Each number is 500 + 50 x the weight over its row's rms, rounded and kept within 0 to 999. Layers, rows and columns count from 0. Numbers have three digits each. The size before them is the row's rms in percent of the matrix's.

# down: layer 8 MLP down (transposed), 448x160, rms 0.182, rows 45-144, columns 80-119
# gate: layer 8 MLP gate, 448x160, rms 0.16, rows 46-145, columns 80-119
# up: layer 8 MLP up, 448x160, rms 0.159, rows 46-145, columns 80-119
down45 097:537529520507498471426458487459539468446490529495577500487545498463509394448589486535489581517485497543509501537511523500
gate46 096:383512523608544451586462467456472450511508441479473530510612540528521542485508436501447501477485498568459483496428503499
up46 098:446543483587441569448524558447497488521506452519493565561555426446517516479452459500456437542595495517509544527563524439
down46 102:496365541443478554441478560519531521501545444559542469536518480442482505496418455447486480373441434496489502453524452474
gate47 097:431499406541466476514506555541484465506477529556507531518418462395610502470437468454556506456527539571544572615454528522
up47 098:406442463469469555526508532492505408549532416540501451650494567458522481507493539425631510510482477587528469508471520509
down47 104:582577471503576475519538590469517519572456518519596533464561545396457488557550554450555496459546462530450470472481469448
gate48 101:539500525434588460433459429425509511520473519537428557478498563476528492529495550494580460589548509486546518458484497460
up48 098:575500482411474494505527472522495487471472563524508456425476474415501479579572499450474499494511523481609516478570494570
down48 095:537430520489484463501406510484448493514481543517559485534483428512499600577511560414572476533450479492564440469473602505
gate49 105:501439542479530576456524472527522467498581572523432582406539513590405362487524482487482449522594454454454564581571471546
up49 103:520475525589470445476471554539476497611599421543502521457508531496428531573486547521526471453490388456530526490467554430
down49 103:511544572495602508464506401517661404525514534534474525544487588544475505381490538515463524516522481520474490435433423501
gate50 098:526539562494501426545421456489499454458510480539548499484448493624506478485498504497453456512562450463507455541545464561
up50 092:543539449465541610560444547512504617529561522523486428418446461505454520471503498434571471436501509540626499466511589547
down50 097:502456484524502481505543474472503411499517345454485475495443509423499494378458512495533437433514455420456558558459498552
gate51 100:444481451531467422519530543481507483512537499510387475443523509548423409545428492433483547548562548633491538505424543480
up51 094:543482593413523556486535415557425510514506543432486501455551501532487497543504535467503515500412507612478547567509454429
down51 096:459440547385523551476447527524516500494381524452445554555453483446508583478574500457474543520429573489448455525576479530
gate52 103:523559435559402504521511479479558502509508470604476479453475348414426502497530468561455597471539457404529496503413529576
up52 107:454507620457545388461517489500473464416439591460500397549517466541486541609545494444534515547491517559555485529453549488
down52 106:550539570503509502472504578554472487478500521600459494485493400482497472503532444502561481505482429567554507528538335463
gate53 103:531602560463527587489515483463521579483535493499502482611579425571476500460454433485504512434512534479472492556562521543
up53 103:367499563531547434573500486499509431446476446418478581571454491529483488493546527495515432513489456493436519478572539560
down53 106:488460524450489440549580473381471492523565406542498532480511486428549625507511508470434502553502523468530541519454593494
gate54 092:450496511567487496543496479526481574595495434521508549461486563401610548511398507527507519521522484485464495563579397558
up54 098:569452393463461433487508557530450545505449467448351459497499531429464460443502502469465421527444539487632583523489492376
down54 100:500523493524539576483463408540445569405539564509527582545459506485472501558562451553452479483528593527484540500480522557
gate55 104:531518503517540432498532569526480501392485490547569495417415515474497460569571383430479647527547574500486485538441464545
up55 100:532455418474455535548498540497461479482427521451533468631536585503543499451490461459522402414353533489490495446515482501
down55 099:556416537514457440498482534488533515524450538492534524483451483525524491591569534536424614472562474519484480393482487476
gate56 101:475509530515482541443419499460492467525505472441499556579448521438493422534444516582408493455474495543526564533542544572
up56 104:554428420563565466520462466545512444547451453517471479431493435454557596462589622458484530622616601435525441550533484509
down56 103:417544564516514465436523499521497526473525562513425484557514447446389526510555441477517484583528444511558526417506462496
gate57 099:490526522510512528493505464512600473471339488566470520471492528514598545553534564491564547461485547431500448529589499473
up57 102:523522426496443508329546503459493512508586462525577416496488407483549512555484532570485528422473514471472514377548484526
down57 105:477490504425464456494538471605495556453458479487599528552457495465447475614446587571532512430519414362493490587459435528
gate58 093:455590477496533496510453573521547536505602520444447508497477535498603568457465545480436469490483481476495476418492462487
up58 092:568423568584463489550473431425535485480406523534386499538446461564452449497440534563459471479425444498534582460509484520
down58 091:494460467564517407468463546449431441493473513525529566427449482521587505477493530521502570508558514514461526530469525495
gate59 103:491421560470476496584551530551592443489485512523565549548455513511487477622543493437489469507553578532425526549540571561
up59 099:435568563432515518566460492431527433447605451509588545592419533537603477525511508454516524497461437529515467486421516457
down59 105:428583465413514480440517516463519516523543521515459470613467461498466535511566475485531565544507553564491510513429481473
gate60 094:438573475477481525534514442509539502474504542458536423521495439488484480541528523486426459426441534497375521495563529508
up60 101:445538522522541477480497559482494543466482439468416513453558554478393426589528461478512395491509600513460482542438533476
down60 101:458413494486480563423550498460467452611431561525477575470501467473450543447448570528498450442478454495361562530502441508
gate61 101:447422527397461458459552543526480497501573492444553608500520529551464463539472494505448520453442492508554501460574477541
up61 099:539553413450560582461549446557467510474465546461545500551576535495565418423525600516513457477449504519566489515532550558
down61 094:472481500479421481494523537533565516487436493477531490482529434447466510505484474344504434486549571500514535577394519510
gate62 100:397485480459480506373427500495536512421416446474463501502423501504463504553470500643395536532529538463443390455477553483
up62 096:553481512502466438446577501528500499548512485475662466521487484469577519458496475486403518545458518567438437493499451475
down62 099:504512512456449569497486457566444557496480365524554532560441516447496486532434624417549520602490496529584404473523447504
gate63 091:482597530503491394433475493455526490516442526513457469620472475495437542491507532453491495524526543504471490480483462565
up63 091:427594498437493526572513490464435503448468455495594569556385459545440483474496596440404563476579456490463521470476559477
down63 092:510460557444446515547546433536446439523556491546461483473517489411507450446517513501494565533479503496450549516447576488
gate64 099:561462489500428475434404537387605465500422427481441527484399535531474463433481493468457564505404548552561601468504406469
up64 100:562488457503481459502518491492476450466454562566399544490488576574520475558512534509453500537476561624485517405482502480
down64 094:519509526480436431497508496531510409537486372438529587542571510526478519461463571540468502436510529520447518434528511453
gate65 095:544538613556534505448404453502539476463431492475392519572451441406469572558526579410509545561434382489544489544550489554
up65 096:500493493395497552417486534478408434471536489534481507504542532467547515510466437526383507524440454496509559491600475426
down65 102:596537531493510354422583554493430524530487479457523528429462460522506512455596493565450484497470445429554482454517535508
gate66 100:431571400623528460626549555530522474492477520559523513431490558512509465504460543527500569432474524520575470524503461489
up66 102:521575478456477555485426559505508518473433506410537477526534573421487469481500628502505530428477571441502389540461541468
down66 103:509537548551445494445473532489504438437482497456510486461478518443488509462507512465592420546478538502449410460468515502
gate67 099:471427428527548548505524451374502425524525461491474517523408556447527421521478517479474502541569526557578499583523476491
up67 106:567601499487488516477486515496536516614571500486492435461635464436602553557533518482497501551452412446494421441475413579
down67 102:638502412559423461542566465557476511479522536555510516430483543416483529505499526500465580461450462574565513476557481443
gate68 104:495561515546514502502367490338488433387460548440382456477506427487497569568498565543491509475528463501503474456524509583
up68 102:606525449453346496500501621427562492567463480495457606441422458488522445406559547529435540486473559469554475426525481429
down68 103:526534445613513474474511500425514513549453479505533440440500494476597464447518513599500576534517434492423462462434518553
gate69 103:490555545508548533572511417447601522481481531492504549562525473488586579478519482494543561513509429479498486427431432485
up69 104:533508502504666629449452468453528581521554487494520509453523514529548546493513521537525487365466434590381500550455467512
down69 103:442442432486511570562491420489565455414521554583521488546595358492521536373487498526522489513528388482488519506463483424
gate70 094:535516492446431518552543485338540490401528457490432520495497478571479511469552468496526519435501429523626546492520629439
up70 097:637581450529494521416436413551478531532389494457556554449474523459500460488495600491505532563489453511482474556533560417
down70 095:488433470543486434490455486564519507527448613571560540556552482481545507516504437423406543476492558387595537546419500543
gate71 101:443572611490428503523435537507432509505506501470413475474439545499540594584462618477461501428537507431460553574452518640
up71 097:598543479487443453472576490430627540546457542523568494537530489435483471583547569485590501523594517458531510504349525492
down71 104:472513484515493515433386533569564552528486533398470410448543525610469395509596473503491502516564467529539436422593493571
gate72 102:500470475549508597503437541442517467586478539545516511470523585447500514472541604489506414535531473578545516481544569473
up72 101:524416590441594439491508493496548459558451433568604616474514554482529418516558491422442424447459519517461503539425528532
down72 100:462558501484461633478545451544487491553585566472438454515461498544496474475487489464554502458496527554526438405406536569
gate73 096:529511471550454441436539578567530533519477518456515592494564472417434452439494570528503490509572421518626506456484543509
up73 100:528520440481499428447503514531545509509518607543562497414514525518475563551477446470509429601470517572524580460531528508
down73 099:468476541492422360553539521518504564559543518424456411437526460459457479488549486544486496512582405529555518491481557460
gate74 093:501566471576482512463506476521496470464428551546509535452564535567453424414510544419514530496507429480452453447483390521
up74 093:470403522541479483475465552435392486407600490426534439527542543551487444493531498494498572510444542436453495412428406507
down74 083:518404456590509430505505534474544492512496503465517462517502587484478533510549425599506565467534491529437465559480393536
gate75 103:600568474542476428511437536440446468561515435570473487597585550500518526507455508475474593409480544481477448556501534519
up75 104:468376442556458471499533502463453469460507432485541446491440528479450539421424535577540395559487475451504480429520569559
down75 095:517481498517478425449490472508541535410621472426519546432513559527505527590480450518477531543534446509553613477518565502
gate76 101:467528508516573484355552479494516528578440540529410458533501547497523470493467457483482513472546474489504554517490531394
up76 094:500554518518529487456487571565495438611473520478479509551483518502448609402511470475427526452440473592524415489418448509
down76 099:546510417533566480511511531406408604476467455512473476493621503507563586422546472495516510503568465421457410503540551531
gate77 097:457521488449509478567363475462497502590482522558425519497551449541461491427508656416521444519516496506564431535576533552
up77 097:483505457467532555477548378524474450451549389528524446477479541458507542518435586579470508535480524493430538522414503381
down77 099:409521448508410525506586594564460456454552561502548510509524437498511543511487504438503537486452463553456443593489360464
gate78 099:602538593456478474484500482522477518585562431607461522459494451506546496572497576509555450516571464476496607467501526389
up78 105:499493613549564477513520543472469488560552507522438450477494525458461437472534555560506506497393456423544486521509472423
down78 104:579477519483459460494488412475529441530527479562472451544456526463608332509449461562468462558513484516511455451507522479
gate79 101:500501425491439451470567515479498485483480578506502447526499504527536526563548502483443487533574524537488466486578498456
up79 098:590518441521543461495510485450501483432542473580477467514464588451493504424453451379584631477433465507475420478499495545
down79 101:429582548536638413542521468513537582586525640454532461495455515482483565528520512443477440525535418506443541527494469570
gate80 105:415472506480518527495511480479411498527518490537490460555556594454466538474487472492445486393560517373495517476438582443
up80 098:597500456538484508556555485490493562500471461508481678459512627435508518462454380590457437488475559421583511559516431501
down80 097:556379396496519572431499423538488638458596532511522500494440483461520501541431520523478440522490507400507508508453483529
gate81 095:546491526452461498450529382432573444508588505509453472570640592470503449560511564543520596412464457450569471507519556596
up81 100:483429524507452557501555568579495436440515503551513534539548537462422558488554560455535499441474532551539552470553398549
down81 096:587549428490494556502476465436511472553529478541479593494473525462576431466430533527442563518492567470569454442493596473
gate82 099:525520558477445475432509465536554539557472431503566551497449435500501542458470484451506489451458515427427476488495462442
up82 098:507544517515497477436516531436458494500509507520458508416603538460372423455528438481439484591517476450495539448485527458
down82 105:478568549601499430598495533534527454451487531496442454518490475508482466525454516536471622547432484553491458436513455609
gate83 095:455454439613514438491491527445508478530619449519497548517460441508597533557547443398449515496475506572486507467395535436
up83 100:541469488468450482496492504455521519455442479462542586379478529591510502433476428535366485537427584510513486467525564585
down83 101:550491500585487508477492515515539421466479542527496472480495511582407522581502500464457463477464491466465511529489511612
gate84 100:547449535540488415472563464405530431492435580536509512532460495392510473467522504599539471472488524591516491470457371483
up84 100:537508491579511449484410558439457439451541535603513512522515509465602437536526518514543534477541582491397543530479522543
down84 107:554559529481449602494581558549475579493454456537477526368475530582414482496528507520476478458451512574480446444480511549
gate85 106:537579462481468535484476516568427471477454451572480478519535480444586489551486503503461503620476449508452565511584481473
up85 110:475307516609438577487457465533585450544494504513506579528562535561481546460526533458442482467527427435548557401563518450
down85 107:568448471529448505410554487482491467458471579427560440514482527556427556506512539566535439410438556485437575480430463516
gate86 102:453536481472465555452495564486499437386513511522462561443494524470537541518459519450503414536464496526530595606509555570
up86 103:491446478438508494447466559536616524391427501550552425517544444523476585423479498519462529502500573480463494502442409551
down86 101:501500564496565519553529546455541533546555547436503497503593504574461475376473419504527490503549556567401511485428501446
gate87 100:432481488481547490412511462486455466465452448563529546561480584444478516582561672462550589472558497502470519536538414488
up87 105:643446460507525538406460508569525437569473437496596439493521515490561470564545490456428555521493539461548492479595592532
down87 104:458574512498548467487511488520462445497523575509471483453538546467518531534518396461500518541499553377561467585446591542
gate88 096:563543487523456539384563559377523436447475520616439503522500517388458529510451420438524560461452474481491458494472483482
up88 105:565506497490468482512577433522545526468570469526453563480473365527470417435557503575431510489487538494502504458593528473
down88 102:437500465554553505474458494481443516448577483470463435500496448458445511459485442503524591482539568496436395525496489446
gate89 095:454546474499509536481449534489477451494438491450451459492506466515512537495543470441446469443519464457445534503500497438
up89 099:500453485480449597433463504499410546460608516559505464528447424478490473497520505516489526513392450524523511563414522473
down89 098:492484466487485537553402477496426567582599581470468477557441516556425446441511519453475556460483474449488409478538478510
gate90 098:439533520470393477559452568519523526452580481550502569452538551511468538564534469445529490380582517463467595510564532442
up90 099:525496559484507442530504506461523490440472548551456492388434465465545581537505428423441536518472559559482491546446514521
down90 100:489575526426541478599504460482485431467473449527528371517525535578567494468431394529546566655510475538607483429417472494
gate91 094:584422439577482559531570453431538474559540546529460418518491544543620471573514525435499511507503456497524386542524536469
up91 098:578500547547522481488450465521491505423534558501471539592481435498553433525473472511545548467546455417469514529542454475
down91 099:583375466438470451563478522484549501487454544488555546475576410572514472513476473530389513472461448471489556533614466466
gate92 095:501576535579458513480534495507564400507490505445454434513479581560440506521471496468435374544579533462512589474469559414
up92 096:479536514479504503495590509478507418475488403559484492336447498607564507487480461508575546495533524473501517447435530551
down92 094:535548483514527532531569485523490517508534468496537536547400481561561507486610505442457518559520484501495476481442456541
gate93 102:577525507560540538492546535487482502506472588458483438539536547519449503592525519463456486509530501477509437407537585514
up93 101:522509574461573471463510543541477452574566503432508494504421567535460461408437582584505531560493589505462550513491388390
down93 097:590460544512550412578487460457421519556511475527545456427553479523513451500445565587546488540520542434526491510582420546
gate94 100:473581592516577483464537484439418502494465499582457413484549458526543567582533477487490465521476470462545454494424634421
up94 097:576520520490488587504477463583504460575485510444430502489579473541620547540560488567500445540543394541458540503552472448
down94 103:484469518446478428544432550514518444436446493473518578535550574481424431371429496560551497538531483495522451464501552449
gate95 099:489544469464548484581552532436531483479587543516438603494554480479582447555523426523490550482474529538560486459425424547
up95 096:425489477508397530487550549433533548579557509536531482566462482536523578506452413585591451470485516406491426576564449614
down95 104:464513543448500509430490557455515466461531541482495466509457562486491585488515526489548410436453468433475441477664517498
gate96 104:469471462545435572524515519471545481505585427520533442491432562479432535453474448522543493557510603520517553479449554512
up96 104:493475554396516493534514414572505493455386535564520517390508544464500566536608505559457553503545482500486506533465544482
down96 105:476496502463408567458513521459631573519491497453412443461499450578559585469523451479518491517529461530479571413473484486
gate97 098:507463426491532423492447537417602516555518462479616534527538588438539535493556529554556489509493514486440528493443532550
up97 096:587429544541460530573550563445500489456443520520554450453475469561535404600532486476490500481501462447438530522593465546
down97 100:419487480497542439418574517426557495554548504476436550566489530556425454450498497434486494464500478577496460550550513470
gate98 095:489524430546462428530575407506553491554433430594494470510551523584445414504495539409545520474563440506463469554558426438
up98 094:494546577569564470576459465432525521514392559517417563537447556437478426491549551563394454472485472477542478487485434506
down98 096:511528483502444533500453593564437494508500586503450461515499645522475535548404464482536530438465505518596474462460508507
gate99 093:517459442509468547469605569547492469536480558624499418447543399528510356512499455406498581518554511525458461479572545415
up99 099:441473496470471522408487438468457590470503499488520553456488428566525509540480494409457478578555530488490545490457513457
down99 102:524579472441467529551544485475539503511531531555448520451512552428477472462567481432540480521498524382497543479433496485
gate100 100:522518500464523419400539448454529559623454523490577509522581570458500554498452620575452651524498537538555500556484470578
up100 095:488422533462437440478503531398451474442539522615466568553497551505501526528584496483479410453604462521574520500487545546
down100 105:428502492487517403555482496471520500548544469463569527491509527565626494517515435566534509548529457509540511371419505518
gate101 097:437466436500535548532597483477496444527499515603559510541642500518435488514551458448513536335518543507521460550463543544
up101 103:557530436490452417527438452457464496488521558468551478502590503555553451540454506494599579555525592498511558497501610605
down101 102:501447423518526511587564505513564491606554439531508470534428472489482596480521495495514511414537443523487450447497531466
gate102 108:413536539524500431440454529430507516516538534524549596544457505538481580529507514467567549544614375469455529528449595477
up102 103:584440527520554528569575462466511480506509458511586473441463509539440459599479640488535413496513437546467444494544562557
down102 102:596473494540549531500446511595548492466435412486553497449527445453452516530437423603486476540567553599602471534439585475
gate103 100:519472433511564498580544566453490592452504442540510641487413548484507381492556428511539500499555473571440440505560432601
up103 100:444535430439412547529587380451510459478397560460502547499496487504445520511543496509581527470550528506537582438488548437
down103 104:438478480483561541504457455511441593483486511528562512455457556441450416479521505472560517446507578488531481516631503477
gate104 100:533484514569468481449560533544516521471465620511568451474481453457464505518456526499546520470473491496506513498577520492
up104 100:505455543553554511488547490464425519439620423511454510548495444555503448473440502563418537528505485552582459513447585488
down104 095:522463456507507575581526482518555550553490558502385402554449511487432532563578483526451505495479512533559557499549490481
gate105 099:519513473493490613518479549536371516537506559480615500547496540535418517549377484496574477441451395500453534532488566504
up105 099:496503522614470549413430380482467532537552527558528505503579531529477490457476535502539565491493493589478524418488516529
down105 103:499532511503607541455453517536502480547572574458430571471569571516456491485441470520520478555505513468573587512453524594
gate106 099:499567587486528526511507500514496521496475534589550586495485513486505521490417539485582475413595487378479512484492543540
up106 098:518520504504440564459524543498404503462557573505493475461580588434554518540565525502522561453508578527466551502479540470
down106 097:422573476413496500450505394501550609498439502532595618452429499501481474499552475553544540494429527512410477457524388498
gate107 100:527512530446486493523495637495509447486513413568398479587446434464485459494491499544500395533561505562472417521529540522
up107 098:479571457486503476478537519544532437462464502536516534458509569498619636498425515578482510533523515475509499515535483477
down107 100:534488445495482575496528596498514536535463478409482462463536506484588399469555422489514462555457527558455500476504447552
gate108 097:453470548522483425468516466510443346461497483473431492398554392473518503514530501587487476528430485450504510479529509438
up108 095:555482438474555487417486466553536520499564498453549563489500448512480523500535518399524500547562525544366471470510525512
down108 091:542484517488530500556547509491464560487426457483540564507518561493587515532436633485460483473483542504528453439512489581
gate109 098:508521592490469496505508519486534531516517503496544499445485494383374427537490388555496511528354451525451477498453509559
up109 105:474484620420462439468449523375485457473477521359492567458552450423474459624454538533460468475476521490517515522491520499
down109 106:488486538527540532473458470542414500539413534439551506459504422586418498487500563497428447464518577458446453480488489533
gate110 099:483526453585550604446479545434452549421535577548486434547483543559520466589481517509476421562521451543537513530545491560
up110 098:548448534420577533590465532486480621548470484489501549388524556497511427533551473418416512504471513570539513551515489484
down110 104:491558554443547486569511565490466504514510524521531548425448530436520538474497510519498612405466469524514560507570506432
gate111 091:554544482486454458504510496559572378583449476445510505435489528526496566420407408358542550478516587576541522428572367564
up111 092:565476465514457604457511401481461554477490496537574486543457501520545473539515510505551553547487478393433480462479486461
down111 082:431516501531513471575540510544468450515464495591514531464434536519470385430504483603499517502425436472532555485515468464
gate112 103:452449415394483398525438561482373437545486560629515482483400501500492510485482369527489570509539523513491496449518493436
up112 108:496523406547442512593498432431579486422538441533591471535609473534487565538510495454515465503448380582530506517466521492
down112 103:451465463523574528447498497487557535365389465532466528564500466472568618489496548413621480513476528567436514576583583582
gate113 104:423503431438427445591520453448469542436530458399475500461476497536488426528534528503448549495470390592483565462476558472
up113 098:522579508389420516529530492489480460515484386523559482498517472466356469493545516489464459490522507420577512507525457530
down113 101:514547475452423539457486431482656481565498530601593465422525466418541547499449527502483514563495461543422512499580426507
gate114 103:464508495531460465429430581549463433494511484443396552461443450519477347506533492558587465480438459581427570426497516465
up114 104:510539560491528485596469457515533514360555531477450584504525523569471507506467542480541422528522461509491534448447502554
down114 104:504483534471535477511547535582466472502520455537562558376478494594427472409474467439550486533498554450496389478489494528
gate115 091:498600496536510608543553532496587441433513576465536432533509550467476566469509465489472402432545433531507505503465538633
up115 089:545454483422477468517485583526570554370456552504488519499505440523437500526573549611501509482422547456530565492482582457
down115 097:451449490519535512480537502466483542448547528501476586472515621509503487482445501517512485488456428577543563495488423494
gate116 102:601568581494675453443430488529552536568533552436580456545548546452512448595477505464478545526492533468454454555564497595
up116 099:592508513469486519484454533584531473499518549557519519392515499556432422538435565499472458524554533573485580476607368505
down116 098:406472461524491465501454513502550487523457550503460494515508538500489520546529605553542515452436543576554568493439516419
gate117 101:458450454467470527557510391505474521526447458557453543474483493554516455490372536571563467513557430528431502496467564491
up117 101:492532613589513469472498441380566454464552493529459479522489510511514529450541522455535471558506405540561503443434493527
down117 100:518563489396480490487400492419504494535471473472567556512438521533527405373478456426450514554414538528568498495529481416
gate118 101:468478468480532431449525513474519523478639560438515432467595441483567442561539412490515472496544537453525509536522565520
up118 107:577515554579509544485472614526466547407421452472526548480534421560452429412488526497475582449499531537522536517516509563
down118 103:518565494546579493494404481588525441486476454502578373484448499409523514498439445523454413548547574591459482490501505563
gate119 099:424427465542474426494487494456501499517537554487541404500520494433569518481493439438531464445499541397511549579555485499
up119 096:479507448533510523526458504584418498453444578481423485442537482475418526547537471483489524447505528406509439398450515439
down119 100:488518499486547518522546464471471515486528495506434448558569487618434505558520413569524467486529494435467548493485529476
gate120 100:517553415495519579419492428535514484510486501412515543536454534473568502533475542481536527418548469470461537528557491464
up120 098:518569467431579580456439451557516483464543549441504479451601520513450517516515548508465326482488515542536446555578460525
down120 104:482530534464437473511445459581492492487471458416529552578513524416488611468443584551605535538561362497485502444433448569
gate121 103:423441586441466506508472504525583603478548492487475515513433445674458441492456530541442485565412526532546506512465505519
up121 101:509554544406436480547463457454520483612507517559532561480443462502506435475549528513491536409451565481515471520466574562
down121 102:481499563543569557470455430517468469435491597487429442576573464556528584527507468564507481404497573497438520511582456478
gate122 102:443461494623474484521478501548468495582573529389551471618480498478447547492500541561491520551534543393493599434509544444
up122 102:588466555522381500432503517530527524539519473424518459476596472505469546503480374545573543489544598461546503501497501507
down122 103:582530491566532449542514531503428455525523553432453456434538455505424491539523472505546564443481475558562560411453502525
gate123 100:513599521568531508461494525460450412537497485499473443408543508529494501527428579460488567458506470441500545522558528621
up123 108:431507537497529497529546494567554429507539480476546484509509560525536528519439482563520533397424522507520401359497520361
down123 092:511532545526520581427512464544518458506479423431440525561517469471568519549466519460447545478519516477539487413418528448
gate124 097:551383467468501545450497563549564528508488497557567567522534538567499533480515450553458502572478506517487467507454570532
up124 097:531504486513497572475507469471544538443475490538531580514467520417402490511494461467528453500523489450534534497547567466
down124 100:498406522541474405491501476542488560488511546444448456526556581518416481528530472518524507478467522440534410484419544473
gate125 097:513511522561516492497459443470533575489600547495538414421482478531491462513403504430488430420512480514486502478433529526
up125 101:527456561486538490539521565486506548397549510562497511543453431443529496462484558452446482362530516437464509463546488462
down125 102:430527465466516438436393427445493515502548549550556503493465499491523471434513577429611492494527481488488405431484481525
gate126 104:400588514517543486477525495434514426463526541595593491509472571435539464506479458592559516553479478656500427477498516554
up126 099:499482495560532553534456446416501424544478565500508544511375549487579529440489443521479557523524573574493532518463454440
down126 102:448512543509558428483512467491561577499431561414521504448493553533486447513390516514533553428495501538421437456442538567
gate127 096:453490514491581518523461502496522502479492479543473410541507582521510496455471504467546487541564387539532470515546555514
up127 103:458632501500554562446525472437553497415523530532480509421502470495564574550480432442578527483536456534523576537426586508
down127 102:488448609588444549463412502553597500472504564523474559509431589492482492492479430436588405495421494489499430413499498499
gate128 102:499516495547467420450471554600539531579562554502517540514574472595535351529453442499531500599521508468415515517495562572
up128 102:497495511468556605522465493466462499503470483437503558480562584494424561522443508500560572455465587616553524426463501505
down128 106:530481478530549579499532508523526435499441465486534485436470582568569464527507570484553558508543528458473440472581513441
gate129 101:444443512522383507509367560480513492383488502421518496525433530500502438475511524537512529506506564428466526515565458487
up129 104:455480466497503470439529531460456516489497444457528516515549489532448574551494594486610476531533471476449498533455553555
down129 105:537467483438525441450467581398459518449567511430533524390480496461502420531558532618410498485487503518515490498531509489
gate130 099:452518481464535449465410445496481534502469507469412468532476429466467476521478512359521487481520441514540448454390535432
up130 096:524509472422521593492359491493506427602523373455506508474536557475500464515525417530577528481488642455560522536559493484
down130 100:488498459515440486472473500562451559443460531607548489491597522435480540514500578530490469458493368540433512483571531466
gate131 101:528578447452462489567429549476520577565480522563562469550582514516502480467445550535460483532495538566588475493505384537
up131 103:452495477532509422515561521459480499568485428570466473446403501533537523456552447566495636509480502572461421665504531483
down131 095:484535509542590490484561487495600473574501498507572360480464495496452523489531530542567594498540495446362494563514617533
gate132 101:493550560452469394498383546546463520486509493435530530467554516520533455541532447481505552403446453583461527522523520490
up132 105:546541578434520420574582467515488496501528523542526521495525567550510466483528514538555576566442476546471464497428565421
down132 104:526450458531499551560541487544517473530461504483404460567485484487372410569510534520535441551508494512545518401474502514
gate133 101:389430520483560530500550518468455544505514516514564498554491489601654471517452449403491490565499510522498466556560382460
up133 101:434466526567529467504459501448448522474438474432548468520516477471489532484479540546376498496513557461614404413515508543
down133 100:529527398496509473454509480463548488543497509529524506454532530578532446557513517445494557520503510511525509544556436546
gate134 098:505504518533504483458494466473520422479466442539510421453518556464570607605572589423566508478511515521490489538500499409
up134 099:436579564473434401492545428535460512453471600408443582477522441567551475477449397578521498449542471407509604556595532463
down134 096:429570402474534483516587522447532463457518468542492498511551546584450449548504487445525511412541572428476447506468529572
gate135 094:475516476445534584519575471460458424538496496515453534560454572487533517473469482517573506482449354575509454571538535467
up135 095:598489447468474499524478466550480496490523568471450606483568516590453374498490479495610489550440452562473500413474552483
down135 097:470448441464575460518466494491574510504440547495506543527501421530486575555476481488457450540531473516473499480509415537
gate136 102:480512490415565582490536470486515540514523459501473485532597463580612447576526468485510479556454501487543568573447512455
up136 095:490522479532460529542501503438538503521403451544526446476385562539451505513455486476585476580595516455507464626587480520
down136 096:519530529474469543473475519477514453560468502494437494498550439475597502491592587497438549459449530520441515440446455473
gate137 103:464511604471430436428460471477475467589556572525476537454465433455462437476578562461450526578576451426583477592540511424
up137 099:487508533440448389478500508527609532566471489492455445483411412465417488486439490459459480417576561515511457512509528394
down137 100:558549510546547533531506536416497549440631606564423556463483450506511457421486548473430584541437443570483422580491498438
gate138 096:577452493547383476429456530433419536418525453432579534454548592543517518462504554470497560401466551557596583525564418510
up138 097:530444526432495547478464494447456463503440481462490511582500538474479473483528512552541533445497490448571531588446384579
down138 092:594481441473576545519495486451408498534573505452387509586487540407482601516544470464526533567526456484510538488357508511
gate139 098:544584452509498475466538510488547517444453444587526507539511541652430510510345457477480485450417570515486477457360553460
up139 096:510526531515538450440495485536545477530488587446446540471487523554430496537423447539502463415564404464509457574487527486
down139 086:493528583593566587499587470599452483537498490475547480579527463575456525452487449504456490443447524497497541474489507426
gate140 105:446586489454484517403571511577535376500423447463459498542562564499520518528513547519491571515464487553574602484472499523
up140 105:534507552492542500475507469554443448466505395505547511492485563482578474445588567529614518522467541510558485411543465457
down140 107:575416510514523490437435491433465504542475516515502504583514453591495425507451611439436540430414411511578528501430457456
gate141 098:479527457448469561563525475524441530488454516605472507475535479397433515450554422458449518576565484474534597502508532466
up141 101:493477480395476476482451463570469432510472482489527569473519667480513486460509407482521560494600401615431589436478421523
down141 103:515539450541567504523522483544429470511407414526565481579409466475473577546445479541540479472581488382506439520575476561
gate142 096:480374571567494464474512430462538542397529447385463453565472494497574552505419500482584445517461546515609559516475530525
up142 101:520506419485417532438461473483422488490594528469514546573524528454559533479460548419526481421555448509528509441510528536
down142 107:526507473487572516514525575486558530439489450458503447473524501466559516446533531552541519592561521499534451527518491408
gate143 098:487449553491499504518521568489525507513356447616491447460556488520454495469500517532471490558416467568554514534429435459
up143 100:590588428462442463491517501505523478573494492461557554535488468502497532454425587464467456588472606521431543448561468502
down143 098:494512605525453574504444473449603609471458497519492455481465578479475521469439512385532517503497507475488420504400532461
gate144 097:568541506380468467454532487500479490415479443482466480451515549495448519496563566511582497540508520485473527517492554524
up144 103:518573530452546478378518672530416373476502473482509479548476477497512456555476478551525405492486490576472551441558478507
down144 103:522511456503505524565498518483487549514492534531445588520577531462506495566439482509579546426493418479518488492464432542
gate145 098:566542523511529526481526442406488570521465450540479591451471527528474493420485496541454477628517489500463484577484513466
up145 095:438506547503497497580482414478480522467494466435562552415548484462552428554544549485478522555538577472504482597518539541